From a checkpoint of a small transformer trained on Wikipedia.
Size: 13 layers, width 96, 3 heads of 32, MLP 512 GELU, vocabulary 3174, 2.38M parameters.
Architecture: rotary positions, no biases in attention or MLP, untied embeddings, attention and MLP in parallel.
Each number is 200 + 20 x the weight over its row's rms, rounded and kept within 0 to 999. Layers, rows and columns count from 0. The size before them is the row's rms in percent of the matrix's.

# up: layer 8 MLP up, 512x96, rms 0.377, rows 104-172, columns 0-47
# down: layer 8 MLP down (transposed), 512x96, rms 0.362, rows 104-172, columns 0-47
up104,104,210,199,206,190,215,198,186,204,227,205,192,229,177,201,207,211,179,184,182,191,221,207,223,173,216,199,201,187,229,214,193,186,177,192,224,156,196,219,189,227,161,184,195,198,162,233,167,188
down104,113,185,193,214,185,221,160,215,194,212,174,245,231,226,191,220,231,184,226,193,206,219,190,171,154,211,209,209,182,232,198,189,184,199,206,200,177,188,196,183,217,195,207,230,203,196,169,200,190
up105,104,168,210,210,171,184,204,162,200,221,183,208,208,198,201,217,205,205,192,227,203,233,211,212,213,199,191,223,204,202,181,180,222,215,217,184,202,199,188,193,182,190,223,183,227,191,222,165,205
down105,105,194,195,221,196,226,219,198,208,207,249,222,190,214,207,156,217,192,226,223,235,180,181,227,218,168,199,185,183,200,211,190,178,232,198,209,200,226,191,212,235,175,171,160,187,206,196,173,205
up106,098,210,222,234,186,191,230,182,206,256,180,196,200,217,188,203,187,179,196,211,218,204,248,239,221,171,193,190,224,221,218,189,224,195,213,219,192,180,193,210,203,175,211,195,212,177,221,212,203
down106,093,212,208,198,145,226,198,212,236,195,193,217,228,198,204,160,194,189,212,236,185,236,194,191,237,209,195,215,195,192,238,186,226,161,195,188,194,208,198,206,216,131,183,213,224,207,182,233,218
up107,106,206,225,204,201,207,208,182,209,187,153,214,196,202,201,166,197,199,200,199,203,194,207,183,192,205,201,187,195,205,251,204,204,205,189,208,174,229,224,213,158,161,186,195,198,227,158,206,225
down107,100,216,186,192,189,219,214,218,203,204,191,213,211,215,198,238,169,179,229,195,158,192,217,217,183,223,176,215,202,206,180,197,188,184,155,194,201,194,179,189,235,244,192,205,210,184,198,205,174
up108,100,189,215,216,191,209,225,242,202,205,199,183,202,177,198,202,179,167,199,163,232,182,206,256,182,199,169,189,235,204,228,173,203,233,176,171,225,185,228,198,181,200,199,192,205,197,212,237,208
down108,098,227,178,194,221,191,182,196,216,187,192,208,222,205,193,192,197,229,207,226,176,246,192,154,206,203,211,166,187,206,190,190,221,157,210,194,166,204,201,190,203,211,186,203,224,194,188,186,200
up109,091,200,202,190,215,206,177,227,195,207,240,187,214,173,179,194,217,211,219,191,228,174,210,205,219,208,179,203,192,183,182,210,176,213,221,174,226,175,256,177,159,178,196,203,196,251,178,173,232
down109,098,178,217,216,239,173,207,208,212,177,163,196,224,197,207,201,179,211,212,179,186,222,169,173,209,175,186,203,208,193,173,205,175,181,192,196,184,198,154,220,194,217,155,211,234,212,199,209,182
up110,099,195,198,191,221,176,228,222,204,237,169,207,191,205,200,188,196,158,214,173,197,214,215,188,205,194,207,165,199,230,218,172,202,166,161,220,231,229,202,222,188,201,215,153,211,206,224,188,170
down110,107,188,199,225,205,224,208,206,171,190,190,229,157,189,189,193,214,159,201,201,181,200,195,201,229,191,167,175,188,191,228,206,211,190,216,164,192,209,190,165,221,235,170,193,202,231,223,224,195
up111,096,225,194,196,211,213,194,239,200,188,220,219,183,244,209,164,206,193,235,215,196,201,206,215,214,201,219,175,195,226,218,195,208,198,202,225,212,225,213,195,157,216,229,207,172,193,220,195,201
down111,104,209,162,213,187,201,189,198,179,180,253,182,203,216,215,205,214,209,181,210,197,211,178,199,204,179,215,199,246,179,217,192,223,179,200,182,197,209,234,236,179,169,203,194,177,139,201,229,229
up112,096,234,219,161,227,199,176,214,212,184,209,179,220,241,182,195,197,162,211,171,176,229,155,196,183,190,216,198,194,213,196,186,211,217,188,207,209,220,205,169,219,196,175,171,204,201,186,227,209
down112,094,182,218,193,222,208,174,189,199,173,190,191,208,226,174,217,211,195,197,162,198,170,167,169,229,208,196,215,217,179,185,191,185,238,176,211,231,178,208,170,229,208,200,181,216,230,164,209,204
up113,102,162,228,208,202,190,169,213,231,197,202,185,196,212,169,218,188,191,179,176,200,207,176,179,212,216,212,191,210,221,211,184,193,201,212,156,199,214,198,187,208,231,181,214,212,225,182,168,191
down113,107,223,221,210,162,183,180,221,230,209,184,193,189,204,183,202,198,186,180,197,180,176,197,204,225,187,199,181,231,233,220,233,224,176,188,165,180,167,205,204,191,207,205,193,198,222,170,185,212
up114,098,201,207,192,181,187,200,210,225,208,196,220,235,187,182,155,194,162,203,189,208,223,194,202,178,239,174,207,187,218,204,190,193,211,210,151,211,172,186,197,230,181,174,192,206,198,186,213,155
down114,106,241,185,198,244,193,219,182,198,213,164,204,191,186,174,182,208,207,181,218,154,214,188,207,205,205,208,206,175,190,179,202,203,216,200,201,181,182,227,238,206,202,181,177,209,221,200,197,190
up115,090,213,208,210,217,168,232,214,191,205,172,196,204,204,197,213,216,219,198,228,236,194,234,195,159,173,222,207,206,202,230,186,202,194,184,192,201,221,192,230,170,185,209,195,191,197,190,207,190
down115,099,223,193,172,178,178,201,168,209,167,186,206,187,209,213,174,227,200,206,214,177,201,206,219,181,189,206,181,196,207,199,184,163,225,219,200,203,209,251,191,205,184,201,190,183,209,224,155,197
up116,100,203,193,191,239,191,241,220,241,182,186,184,230,201,206,206,215,178,187,192,218,219,198,210,208,164,179,223,194,202,254,210,171,195,186,213,200,227,221,203,211,220,176,207,160,163,203,197,168
down116,090,187,187,204,217,186,212,179,185,221,236,208,230,205,209,190,183,229,188,209,208,218,190,193,241,204,195,166,215,198,212,214,206,211,215,196,202,226,204,193,200,171,217,197,168,150,201,201,187
up117,103,169,197,214,219,197,162,201,198,219,188,198,210,200,188,181,215,200,221,214,187,196,215,209,131,190,213,211,207,195,209,193,229,180,193,217,187,209,188,190,182,180,215,264,217,226,204,184,190
down117,095,204,161,153,206,177,174,205,198,194,208,189,191,205,189,187,233,190,185,162,178,207,206,168,199,190,176,219,209,205,199,195,203,194,229,176,236,169,181,224,208,164,198,232,211,227,195,213,193
up118,094,208,198,179,152,238,224,205,187,185,228,183,177,200,222,263,191,162,196,193,186,240,201,221,208,183,214,190,218,213,187,172,199,208,192,168,183,214,197,188,168,224,187,211,197,197,195,179,183
down118,089,201,229,189,154,190,176,183,199,194,182,202,158,187,196,204,188,220,216,182,202,185,208,205,201,180,168,211,235,239,216,172,174,178,196,228,187,174,217,235,180,214,213,180,195,200,185,206,172
up119,104,179,197,192,190,206,201,212,203,169,209,236,170,214,161,177,181,208,190,186,216,184,174,221,223,235,210,199,219,244,175,207,201,201,250,201,220,198,210,228,198,251,181,208,203,197,224,208,169
down119,103,220,150,196,176,187,210,190,190,167,197,204,180,191,239,212,210,197,197,204,195,215,201,218,198,178,234,191,209,199,160,184,188,156,186,205,200,228,206,201,193,188,228,195,218,191,198,186,201
up120,104,182,210,209,222,206,160,189,200,211,225,198,190,202,232,194,222,219,219,198,172,167,223,214,192,207,168,170,210,193,172,188,218,177,220,236,204,212,191,220,173,228,194,209,171,202,176,184,186
down120,102,207,204,190,169,207,186,170,192,202,210,201,227,163,181,211,226,197,172,209,202,189,211,204,239,159,196,225,172,204,215,198,206,229,206,170,203,187,190,195,212,182,199,203,225,199,195,213,189
up121,098,191,217,226,180,213,214,243,202,247,219,220,222,191,199,213,190,175,242,182,219,180,207,193,222,191,177,214,180,228,166,199,186,198,208,207,223,209,179,203,195,208,205,244,168,216,205,189,218
down121,098,178,243,175,176,195,209,164,231,189,206,207,188,206,213,240,172,167,195,204,216,204,214,194,171,231,191,189,171,179,221,165,193,214,185,200,181,175,217,203,169,249,196,226,215,183,214,225,212
up122,099,207,217,208,215,182,211,220,178,198,185,194,182,188,170,239,220,205,160,183,203,202,194,203,164,221,183,180,198,201,213,186,246,233,189,218,209,210,159,215,194,218,200,174,195,226,188,223,151
down122,101,196,209,190,179,208,240,154,176,198,244,203,174,201,193,181,223,193,177,174,191,226,190,211,181,191,228,206,163,164,206,223,201,208,175,189,227,179,178,180,198,169,226,222,219,253,208,190,206
up123,113,161,214,209,227,197,219,166,226,193,192,203,203,217,214,189,184,190,194,188,230,211,162,176,193,201,176,198,175,231,213,174,234,226,208,195,199,206,159,232,211,173,195,183,175,241,187,202,196
down123,113,171,206,213,203,194,191,253,214,218,183,194,183,213,193,165,206,210,190,228,168,237,200,183,178,200,181,212,190,217,201,186,191,186,204,205,203,200,187,209,213,191,200,190,180,226,215,184,187
up124,097,213,223,203,195,198,232,158,173,165,200,190,204,166,244,187,207,193,163,208,220,184,196,191,199,177,209,228,190,221,187,217,180,202,209,202,194,214,195,252,233,215,210,207,206,173,196,194,152
down124,101,203,222,177,187,224,180,204,166,190,189,199,186,192,175,173,193,215,181,194,188,174,206,210,199,206,220,202,175,202,189,193,167,215,194,214,188,184,248,225,221,198,206,237,191,198,195,202,185
up125,108,225,204,222,220,174,187,201,239,192,165,221,223,193,192,202,208,196,165,173,186,189,204,221,188,170,208,226,184,190,190,245,215,173,211,217,182,215,184,185,203,219,221,203,214,209,200,182,190
down125,103,194,175,220,156,190,184,199,195,194,225,188,201,188,186,198,207,240,189,193,200,195,178,189,146,203,194,237,212,197,186,225,216,187,208,214,209,243,224,183,182,235,177,225,212,221,214,247,212
up126,102,227,197,204,185,207,197,190,194,230,214,222,206,191,238,242,186,220,188,191,220,230,225,188,246,168,211,178,205,236,215,194,220,200,174,195,187,235,185,188,188,225,208,215,193,222,236,196,184
down126,102,190,218,195,218,245,194,202,212,206,214,228,196,211,219,219,173,241,207,166,242,181,238,204,203,218,213,216,194,183,203,205,206,219,197,197,195,165,206,172,164,180,163,181,208,248,196,190,173
up127,106,220,197,227,212,219,243,210,187,198,178,195,195,168,168,213,167,212,169,195,200,221,193,175,173,182,208,227,184,216,174,171,190,158,214,183,177,228,214,232,196,196,206,205,207,164,162,184,221
down127,107,175,192,218,184,204,205,191,188,218,172,233,192,227,211,206,206,192,197,186,221,219,184,193,199,231,212,230,162,180,208,149,187,227,216,240,195,197,236,203,209,205,199,202,183,147,189,222,178
up128,098,228,191,208,224,160,175,179,192,199,213,203,192,222,190,204,172,216,202,232,232,201,200,190,211,255,204,218,220,177,213,229,210,196,216,179,196,186,217,193,204,222,165,192,197,160,222,213,192
down128,092,173,189,219,185,200,206,192,198,191,171,211,230,218,173,215,192,195,198,192,193,240,176,187,166,194,172,218,147,213,226,179,189,192,235,204,164,241,202,213,221,242,206,208,203,216,207,203,203
up129,118,188,218,205,242,171,216,201,187,185,160,213,199,216,209,202,220,181,229,195,195,170,178,219,179,150,210,228,169,211,193,157,198,217,206,204,194,221,183,182,221,188,232,216,198,208,195,235,197
down129,119,232,209,185,188,205,208,186,204,210,197,197,181,204,205,209,186,177,243,170,171,192,222,181,205,219,193,205,183,243,193,146,229,232,210,226,223,209,210,170,221,151,205,208,236,206,189,234,199
up130,095,194,221,207,213,213,195,201,217,226,201,200,226,168,199,169,210,170,209,205,155,210,228,196,215,208,232,227,233,219,191,225,208,198,191,202,212,180,179,173,242,217,231,206,183,213,187,193,174
down130,106,200,216,185,185,199,220,195,226,222,176,193,203,140,197,203,228,194,184,206,161,228,192,198,212,208,180,150,166,200,208,227,186,203,193,167,217,173,181,162,199,185,212,211,189,178,220,229,208
up131,086,215,239,192,184,202,185,249,198,211,227,180,193,214,157,184,200,178,216,203,195,208,140,205,209,183,233,210,191,186,227,166,180,208,200,203,229,248,180,197,167,205,183,202,215,208,192,184,212
down131,090,161,176,198,223,193,206,188,227,190,214,216,224,221,208,219,192,197,191,199,179,184,207,227,197,218,199,195,207,201,194,188,177,211,176,188,200,148,221,224,215,231,210,208,218,233,179,227,229
up132,097,205,195,192,198,190,189,200,212,220,220,205,183,196,169,199,174,174,188,238,234,207,182,193,223,197,191,206,176,192,183,174,243,232,202,160,209,184,195,212,180,176,198,232,172,178,209,228,205
down132,099,231,191,210,219,180,235,180,195,196,214,222,209,232,195,207,203,173,218,214,225,172,192,224,208,168,231,208,193,167,190,183,185,199,210,213,149,215,184,183,209,213,235,202,207,203,186,194,222
up133,109,244,230,171,193,218,170,231,179,202,188,174,177,226,206,192,186,194,177,196,276,193,194,196,229,172,187,194,205,172,188,165,226,225,195,196,203,213,229,208,212,197,205,164,204,236,226,183,182
down133,108,227,222,182,183,208,191,206,196,214,191,223,208,226,209,211,199,195,198,205,204,178,211,199,160,185,177,227,197,169,172,192,244,188,206,227,202,205,189,187,203,213,212,186,223,227,232,192,201
up134,088,207,213,204,218,189,194,233,178,206,248,216,194,191,181,228,214,201,223,230,161,228,197,195,207,212,172,180,175,176,197,192,186,213,183,219,194,197,200,185,175,226,202,222,231,176,231,199,203
down134,093,215,136,179,191,213,197,198,212,177,192,200,188,194,193,213,173,204,213,191,227,161,201,198,188,207,248,217,223,189,187,185,190,191,184,203,210,181,225,214,215,177,200,219,197,223,181,229,190
up135,104,184,237,216,191,179,219,191,193,196,226,168,203,185,186,200,202,210,182,205,220,207,186,195,184,198,188,200,182,194,179,234,223,169,182,199,220,171,183,160,175,243,157,185,199,172,187,221,183
down135,101,171,219,196,162,195,198,200,214,196,200,220,210,182,185,172,211,216,185,200,206,236,180,203,230,190,198,179,180,188,188,194,224,155,183,211,220,167,187,177,203,202,186,203,202,211,199,206,157
up136,101,183,194,202,161,235,184,229,179,197,182,197,216,196,219,215,166,163,201,207,236,239,163,207,245,217,202,172,185,191,213,194,188,229,205,179,230,227,202,208,193,217,218,218,174,191,159,175,192
down136,112,190,194,163,183,215,211,194,230,185,186,216,206,193,213,232,224,208,195,218,186,197,166,207,227,170,198,198,208,174,205,187,207,193,185,187,214,236,190,187,187,232,190,204,177,183,196,172,180
up137,091,196,193,217,214,197,247,166,215,204,154,241,177,192,198,196,217,194,182,220,201,186,200,242,192,203,177,221,188,214,238,215,190,229,209,184,192,189,196,204,179,220,176,208,207,176,170,194,217
down137,096,215,195,195,184,193,217,192,168,190,234,176,172,203,192,206,180,192,217,181,224,203,229,205,172,226,244,188,208,221,170,201,200,191,173,246,205,188,210,228,176,157,213,193,212,215,196,233,165
up138,098,199,203,165,197,196,202,210,195,228,189,183,184,190,238,187,183,186,213,220,231,202,197,227,201,194,206,189,203,161,238,195,204,257,191,178,190,206,169,174,188,177,187,196,201,174,204,203,193
down138,101,159,181,240,236,183,212,219,199,192,210,207,203,186,195,202,170,214,212,211,162,188,181,202,207,190,188,218,220,183,171,233,176,215,213,193,233,215,238,211,173,194,230,219,202,203,228,217,181
up139,085,191,251,214,210,186,224,182,186,209,169,206,223,188,186,198,189,182,194,214,203,233,216,194,192,194,205,189,175,177,213,161,250,182,225,197,201,219,169,202,221,194,187,215,263,183,220,195,206
down139,093,180,209,214,187,242,196,184,198,227,182,225,206,206,206,204,225,170,226,205,192,197,202,194,186,225,182,192,202,171,159,191,179,210,205,204,207,197,191,224,211,178,178,208,208,211,190,248,178
up140,107,241,212,191,220,247,217,207,197,201,173,173,187,223,217,212,193,205,229,207,207,207,192,229,176,188,175,209,245,209,206,190,204,200,181,198,218,161,177,163,194,194,217,191,178,218,244,206,206
down140,096,203,214,212,201,209,185,186,188,221,228,199,221,222,203,192,190,193,217,225,222,212,219,249,204,209,221,231,212,177,188,159,183,228,210,188,220,185,181,178,199,225,208,200,220,203,230,211,234
up141,104,198,234,226,214,200,176,213,235,202,213,204,167,228,167,154,205,223,204,201,186,209,190,245,198,196,185,223,195,190,225,210,175,197,196,215,219,231,183,195,145,226,185,212,204,174,175,189,207
down141,100,185,167,212,183,190,187,151,191,206,228,216,208,205,209,206,198,219,191,208,231,184,218,190,171,200,194,177,204,211,208,213,198,214,210,196,165,190,190,204,239,157,175,194,213,202,246,171,214
up142,095,190,186,203,225,214,211,181,205,172,192,184,190,193,189,182,179,227,198,232,243,201,155,195,193,204,230,213,193,197,165,167,199,208,200,188,227,258,219,204,231,221,209,238,185,207,198,185,204
down142,095,205,209,232,214,201,209,199,211,173,184,203,192,215,206,223,192,222,236,194,221,206,155,231,188,213,170,166,213,226,136,166,230,176,182,178,198,183,213,180,191,214,220,229,201,199,204,173,241
up143,102,202,193,183,247,194,221,164,197,219,191,209,200,177,219,182,197,219,195,214,236,208,231,186,208,189,187,180,226,188,194,191,167,206,185,177,221,248,178,177,195,171,252,194,187,196,207,199,174
down143,103,219,195,179,189,228,222,188,235,208,217,222,174,201,238,206,175,220,196,210,208,194,186,180,196,197,228,187,234,195,183,200,191,184,194,182,180,214,173,177,229,172,219,213,208,163,210,193,197
up144,085,176,222,190,235,209,210,190,204,194,196,242,222,193,189,222,192,199,224,247,204,213,202,179,238,176,194,205,192,203,174,237,176,211,184,190,216,229,223,221,190,187,193,220,200,192,170,186,183
down144,092,178,225,191,241,208,206,202,202,193,200,186,226,219,192,202,184,177,193,179,232,163,194,204,228,173,210,199,169,208,200,188,193,230,206,224,253,164,177,206,202,187,189,198,196,231,187,211,218
up145,113,227,224,205,222,186,218,195,217,214,221,194,185,161,195,197,187,225,202,262,239,220,194,209,236,210,181,188,226,173,203,200,197,199,179,176,235,231,169,205,168,171,184,201,159,169,185,183,190
down145,125,182,195,201,176,202,261,201,220,189,222,192,202,204,206,201,173,207,187,202,226,155,190,214,216,206,232,176,241,189,205,216,204,198,200,195,183,210,180,180,178,115,226,213,203,210,213,236,233
up146,105,194,222,205,222,181,230,226,219,172,214,176,210,202,202,186,193,200,231,187,199,192,185,197,160,191,179,247,212,206,199,188,215,194,183,195,205,242,171,225,208,246,211,190,207,198,213,204,168
down146,106,192,192,193,196,223,229,198,200,173,215,203,263,188,223,191,181,175,197,175,199,208,194,200,217,220,183,191,230,198,184,195,207,185,194,170,232,227,159,239,189,188,199,205,211,180,195,256,184
up147,096,206,184,167,218,187,216,217,217,193,190,189,227,176,205,213,175,166,182,205,238,169,219,185,168,206,191,174,192,185,206,218,230,203,193,219,223,166,183,213,197,186,229,202,216,165,194,206,137
down147,099,199,160,212,192,216,182,217,209,191,184,189,210,170,178,175,186,185,211,155,176,207,184,221,224,204,176,235,184,183,213,182,225,211,218,232,180,183,172,241,191,228,200,209,202,219,200,228,224
up148,103,228,205,181,232,223,217,215,177,195,205,161,215,205,204,201,216,201,197,205,191,178,191,222,173,177,188,223,228,194,161,211,178,184,231,195,217,218,210,188,202,241,227,182,184,222,233,191,175
down148,105,247,198,162,210,183,206,210,184,188,183,193,189,220,191,176,200,191,195,203,191,204,246,233,207,230,144,230,199,216,197,169,181,195,242,199,183,191,193,213,217,243,211,199,225,194,194,215,189
up149,098,171,225,172,232,225,198,193,209,208,205,171,180,183,193,184,211,204,219,234,237,211,198,164,174,190,199,199,204,143,220,190,187,206,175,201,178,196,176,218,218,219,236,182,181,192,210,205,147
down149,094,214,204,191,197,211,204,223,234,175,220,203,198,224,203,204,219,228,184,189,191,193,217,200,199,172,179,173,210,162,206,192,174,193,175,195,182,201,192,227,176,186,205,221,203,229,195,235,197
up150,098,189,211,196,156,196,158,203,234,184,196,204,235,205,194,200,208,188,187,189,224,200,169,199,191,169,178,206,205,225,214,216,193,207,187,187,196,189,194,173,210,220,225,182,159,195,235,214,208
down150,102,180,186,168,202,200,192,226,181,199,176,202,212,195,209,195,199,225,197,187,217,176,153,221,180,188,233,175,211,187,195,177,203,190,212,219,163,220,195,182,184,204,187,197,207,187,225,210,150
up151,101,200,200,238,212,197,198,219,157,209,190,186,227,193,218,183,206,216,182,213,198,189,194,183,177,181,230,191,196,211,191,217,211,164,198,223,191,221,189,198,182,211,237,196,190,230,227,199,232
down151,083,210,211,209,194,185,191,221,174,179,184,173,189,216,216,199,193,198,185,180,206,157,164,217,175,189,225,219,169,195,194,239,220,180,199,207,187,200,182,189,221,201,173,195,239,180,193,170,215
up152,098,210,217,198,209,208,185,218,243,173,163,205,199,181,196,212,226,170,222,245,191,197,210,177,193,181,198,225,179,171,194,199,189,185,173,211,167,226,196,180,186,200,222,202,201,165,209,218,238
down152,094,230,204,202,206,214,211,206,227,190,176,198,183,186,186,187,237,185,170,195,158,188,204,188,193,219,194,164,222,184,189,179,179,220,229,195,190,192,222,172,169,204,186,211,225,199,176,178,220
up153,089,180,176,205,202,183,206,183,216,249,183,178,174,180,196,194,211,202,193,174,176,208,205,221,137,213,200,211,212,228,212,231,188,206,229,183,222,148,203,246,178,189,192,226,189,199,193,199,178
down153,087,230,229,175,185,219,182,195,191,179,223,207,200,218,226,208,172,199,181,229,227,186,207,189,232,209,191,216,206,210,201,194,193,215,190,203,210,204,173,167,188,180,182,198,202,202,213,203,219
up154,103,177,230,209,200,218,186,183,183,212,197,225,179,180,197,201,204,192,192,137,210,175,187,215,235,213,224,195,223,216,189,199,166,183,182,179,203,193,170,206,195,221,185,223,220,210,210,171,179
down154,095,209,210,206,173,181,211,229,192,165,209,222,196,179,211,157,243,173,194,199,184,178,207,188,199,207,165,217,208,216,228,212,201,219,220,179,197,190,162,211,213,203,215,233,181,222,208,182,165
up155,109,210,254,194,210,182,205,205,208,203,210,204,174,205,193,188,236,166,201,200,181,181,191,207,207,210,198,216,174,188,208,183,216,194,206,191,236,211,202,198,232,175,223,207,155,228,180,202,184
down155,106,201,159,240,204,182,170,181,210,171,208,193,213,221,202,213,188,237,229,208,224,193,207,209,218,177,217,190,229,193,225,198,189,192,237,178,192,212,194,163,235,200,204,201,222,190,194,173,209
up156,099,198,217,184,181,204,203,194,175,215,197,180,191,195,194,208,184,180,173,206,203,211,252,197,167,169,244,156,225,236,196,221,206,209,193,217,201,252,208,209,209,211,207,216,195,177,203,194,217
down156,097,228,169,188,216,195,193,184,199,193,215,202,183,217,218,189,169,228,185,195,184,193,191,162,196,209,238,219,223,215,239,212,169,194,205,203,183,206,200,221,194,218,182,191,208,175,181,182,176
up157,105,223,238,179,212,186,226,222,202,171,179,236,204,218,195,199,208,208,219,178,226,164,190,224,222,199,194,194,203,194,170,182,199,197,182,196,193,205,186,199,218,191,174,189,213,165,187,177,192
down157,113,194,199,215,189,204,205,210,159,227,236,197,208,213,203,243,218,209,185,196,196,152,167,234,263,199,226,206,204,204,196,195,192,234,175,202,188,167,200,199,191,185,200,195,180,210,219,172,203
up158,100,170,212,218,200,198,190,211,184,219,222,221,198,193,175,173,176,143,222,156,222,206,229,167,176,215,181,220,196,184,196,195,214,186,236,212,195,193,218,182,197,239,187,223,225,217,226,191,191
down158,090,175,219,194,186,203,206,188,193,206,224,217,201,176,181,211,184,195,218,171,246,200,217,192,163,222,189,187,207,176,244,208,204,194,219,213,185,204,208,192,212,212,181,213,193,212,239,205,216
up159,087,238,221,219,189,189,189,209,211,201,220,213,195,219,212,194,211,171,211,212,172,192,179,232,179,229,191,236,195,183,141,196,224,225,204,224,199,194,204,221,179,213,176,176,172,205,164,202,225
down159,084,184,206,176,173,216,189,169,197,242,212,213,176,223,211,211,169,233,181,164,201,171,206,198,234,200,223,211,191,206,192,183,222,215,214,157,192,215,216,205,175,192,199,211,212,167,190,207,178
up160,089,209,208,222,223,168,209,189,185,202,183,204,210,185,183,196,223,211,216,204,209,242,187,192,210,169,264,216,212,191,234,166,182,183,209,200,187,195,211,204,199,215,228,212,188,183,218,212,205
down160,097,214,189,190,222,184,209,178,218,190,191,206,234,209,187,162,272,203,219,210,209,233,201,204,192,185,231,193,217,181,221,211,178,166,189,192,208,187,192,208,233,197,191,219,207,211,185,246,202
up161,109,187,204,195,187,205,184,252,192,215,176,206,201,199,178,201,172,198,195,211,193,233,193,223,213,210,166,201,199,208,231,195,163,191,179,176,191,225,244,148,190,196,197,202,224,199,226,195,206
down161,102,187,195,199,181,207,207,146,196,177,250,181,212,211,207,191,236,207,200,206,206,198,164,209,192,212,187,187,203,176,183,215,194,193,230,183,233,187,206,224,220,171,193,198,188,202,186,185,185
up162,095,209,188,212,206,207,230,214,232,174,181,186,227,217,201,186,152,186,229,167,219,196,182,236,205,198,206,213,188,205,152,182,215,193,177,205,191,206,173,222,188,206,204,159,190,207,203,186,229
down162,093,200,194,185,191,222,177,226,198,202,201,242,177,204,221,206,212,205,206,199,170,185,174,247,219,197,266,189,216,213,191,174,180,187,195,190,199,176,196,182,193,206,184,210,221,197,220,190,186
up163,102,187,172,217,199,200,194,206,223,180,199,186,202,173,196,208,179,192,192,193,226,208,179,213,186,202,198,223,246,209,223,205,232,208,177,206,241,195,235,173,178,209,224,207,196,221,193,160,228
down163,104,209,209,174,194,208,183,222,179,195,203,190,200,186,168,188,178,226,211,170,199,266,164,187,203,204,190,228,224,239,213,195,209,191,210,178,205,217,191,224,205,185,196,196,183,176,225,172,230
up164,098,196,203,158,224,210,193,208,168,179,227,201,199,168,236,224,187,167,199,237,217,203,216,186,216,183,222,170,197,186,188,198,196,190,225,193,225,231,209,198,174,221,176,200,183,175,180,187,203
down164,093,208,220,203,223,216,171,188,200,157,195,192,230,225,235,175,195,233,191,170,196,196,194,178,154,191,198,236,201,195,215,211,223,175,251,208,218,194,184,191,208,219,199,195,214,217,194,202,206
up165,089,196,193,210,187,215,187,228,196,210,245,208,192,192,219,209,161,215,180,184,202,205,189,205,190,207,200,192,181,200,160,208,164,241,227,191,185,232,249,212,179,212,165,189,188,249,203,195,178
down165,084,203,197,204,199,192,209,181,188,201,147,216,221,174,219,211,207,166,222,179,153,184,210,165,235,197,205,178,215,210,203,199,212,184,229,197,198,220,214,202,228,175,235,183,181,178,197,190,204
up166,104,216,203,178,214,223,212,203,179,182,178,195,213,199,222,190,178,182,209,216,144,250,210,207,182,169,226,218,186,191,210,214,201,172,177,211,187,207,175,178,201,192,229,176,200,192,207,213,202
down166,104,202,247,176,193,228,230,198,203,172,188,197,192,177,178,200,188,190,192,209,166,200,177,184,228,191,210,224,183,199,211,239,196,222,208,197,188,207,176,161,207,190,223,195,164,184,204,169,245
up167,095,241,193,209,178,191,201,229,220,181,168,227,234,193,202,200,195,206,206,214,216,255,192,172,195,184,222,201,182,226,191,195,184,182,192,179,180,181,192,188,170,195,218,198,257,191,227,183,216
down167,103,191,206,193,242,215,217,146,208,207,227,173,183,178,190,228,194,200,214,183,233,187,191,217,186,228,208,206,207,183,218,201,166,232,214,190,199,184,190,229,222,221,181,219,191,231,163,226,172
up168,102,194,197,188,179,179,221,226,190,237,196,196,199,193,225,200,194,183,173,206,189,192,180,251,203,166,186,166,199,213,211,180,181,237,219,205,201,219,207,187,222,211,171,203,188,165,165,230,192
down168,103,190,176,186,203,221,198,151,225,171,244,218,188,181,214,201,221,192,179,206,170,203,202,156,214,196,207,214,176,210,218,220,183,172,207,189,228,190,217,212,201,202,204,177,208,217,239,202,206
up169,088,203,217,193,222,197,217,196,192,222,206,189,197,236,188,196,219,187,219,216,203,159,174,182,194,226,188,205,163,216,247,206,232,205,252,193,164,237,206,205,181,176,174,204,185,200,215,188,194
down169,089,215,193,213,151,222,169,196,161,190,186,218,196,179,173,203,175,197,175,233,206,208,183,233,209,202,201,249,181,186,203,195,188,205,195,177,236,208,201,202,214,233,187,199,214,197,216,183,233
up170,094,240,197,172,187,203,230,212,181,205,238,215,209,184,188,194,190,194,218,220,225,194,200,223,198,191,196,194,242,203,155,192,174,218,186,203,212,161,190,196,205,206,163,172,206,197,211,186,221
down170,093,196,204,218,204,204,171,194,224,224,211,236,161,218,192,198,220,190,200,189,201,206,179,192,186,180,213,212,217,189,188,179,218,210,204,183,219,215,216,213,200,178,202,228,194,191,184,224,157
up171,097,224,220,239,162,194,225,219,201,191,201,210,194,158,172,225,220,176,216,234,181,208,199,236,198,186,201,181,192,229,202,194,185,194,192,197,203,233,181,170,226,203,201,181,213,195,164,183,197
down171,093,200,199,251,213,169,201,198,216,180,207,159,206,225,223,186,241,238,218,204,190,185,213,174,176,211,215,205,212,223,196,204,199,211,165,199,158,202,184,178,223,199,186,192,210,184,206,183,179
up172,097,197,217,149,195,228,220,227,156,232,192,194,180,238,181,192,176,223,209,201,229,220,203,196,197,175,236,198,199,219,185,191,224,202,210,207,218,198,192,254,167,204,213,197,218,223,191,172,171
down172,091,225,181,210,201,188,207,201,199,157,190,225,172,211,210,200,196,192,182,188,215,191,249,230,183,200,204,200,210,183,172,190,218,232,235,179,218,199,173,190,219,175,187,209,197,213,215,173,204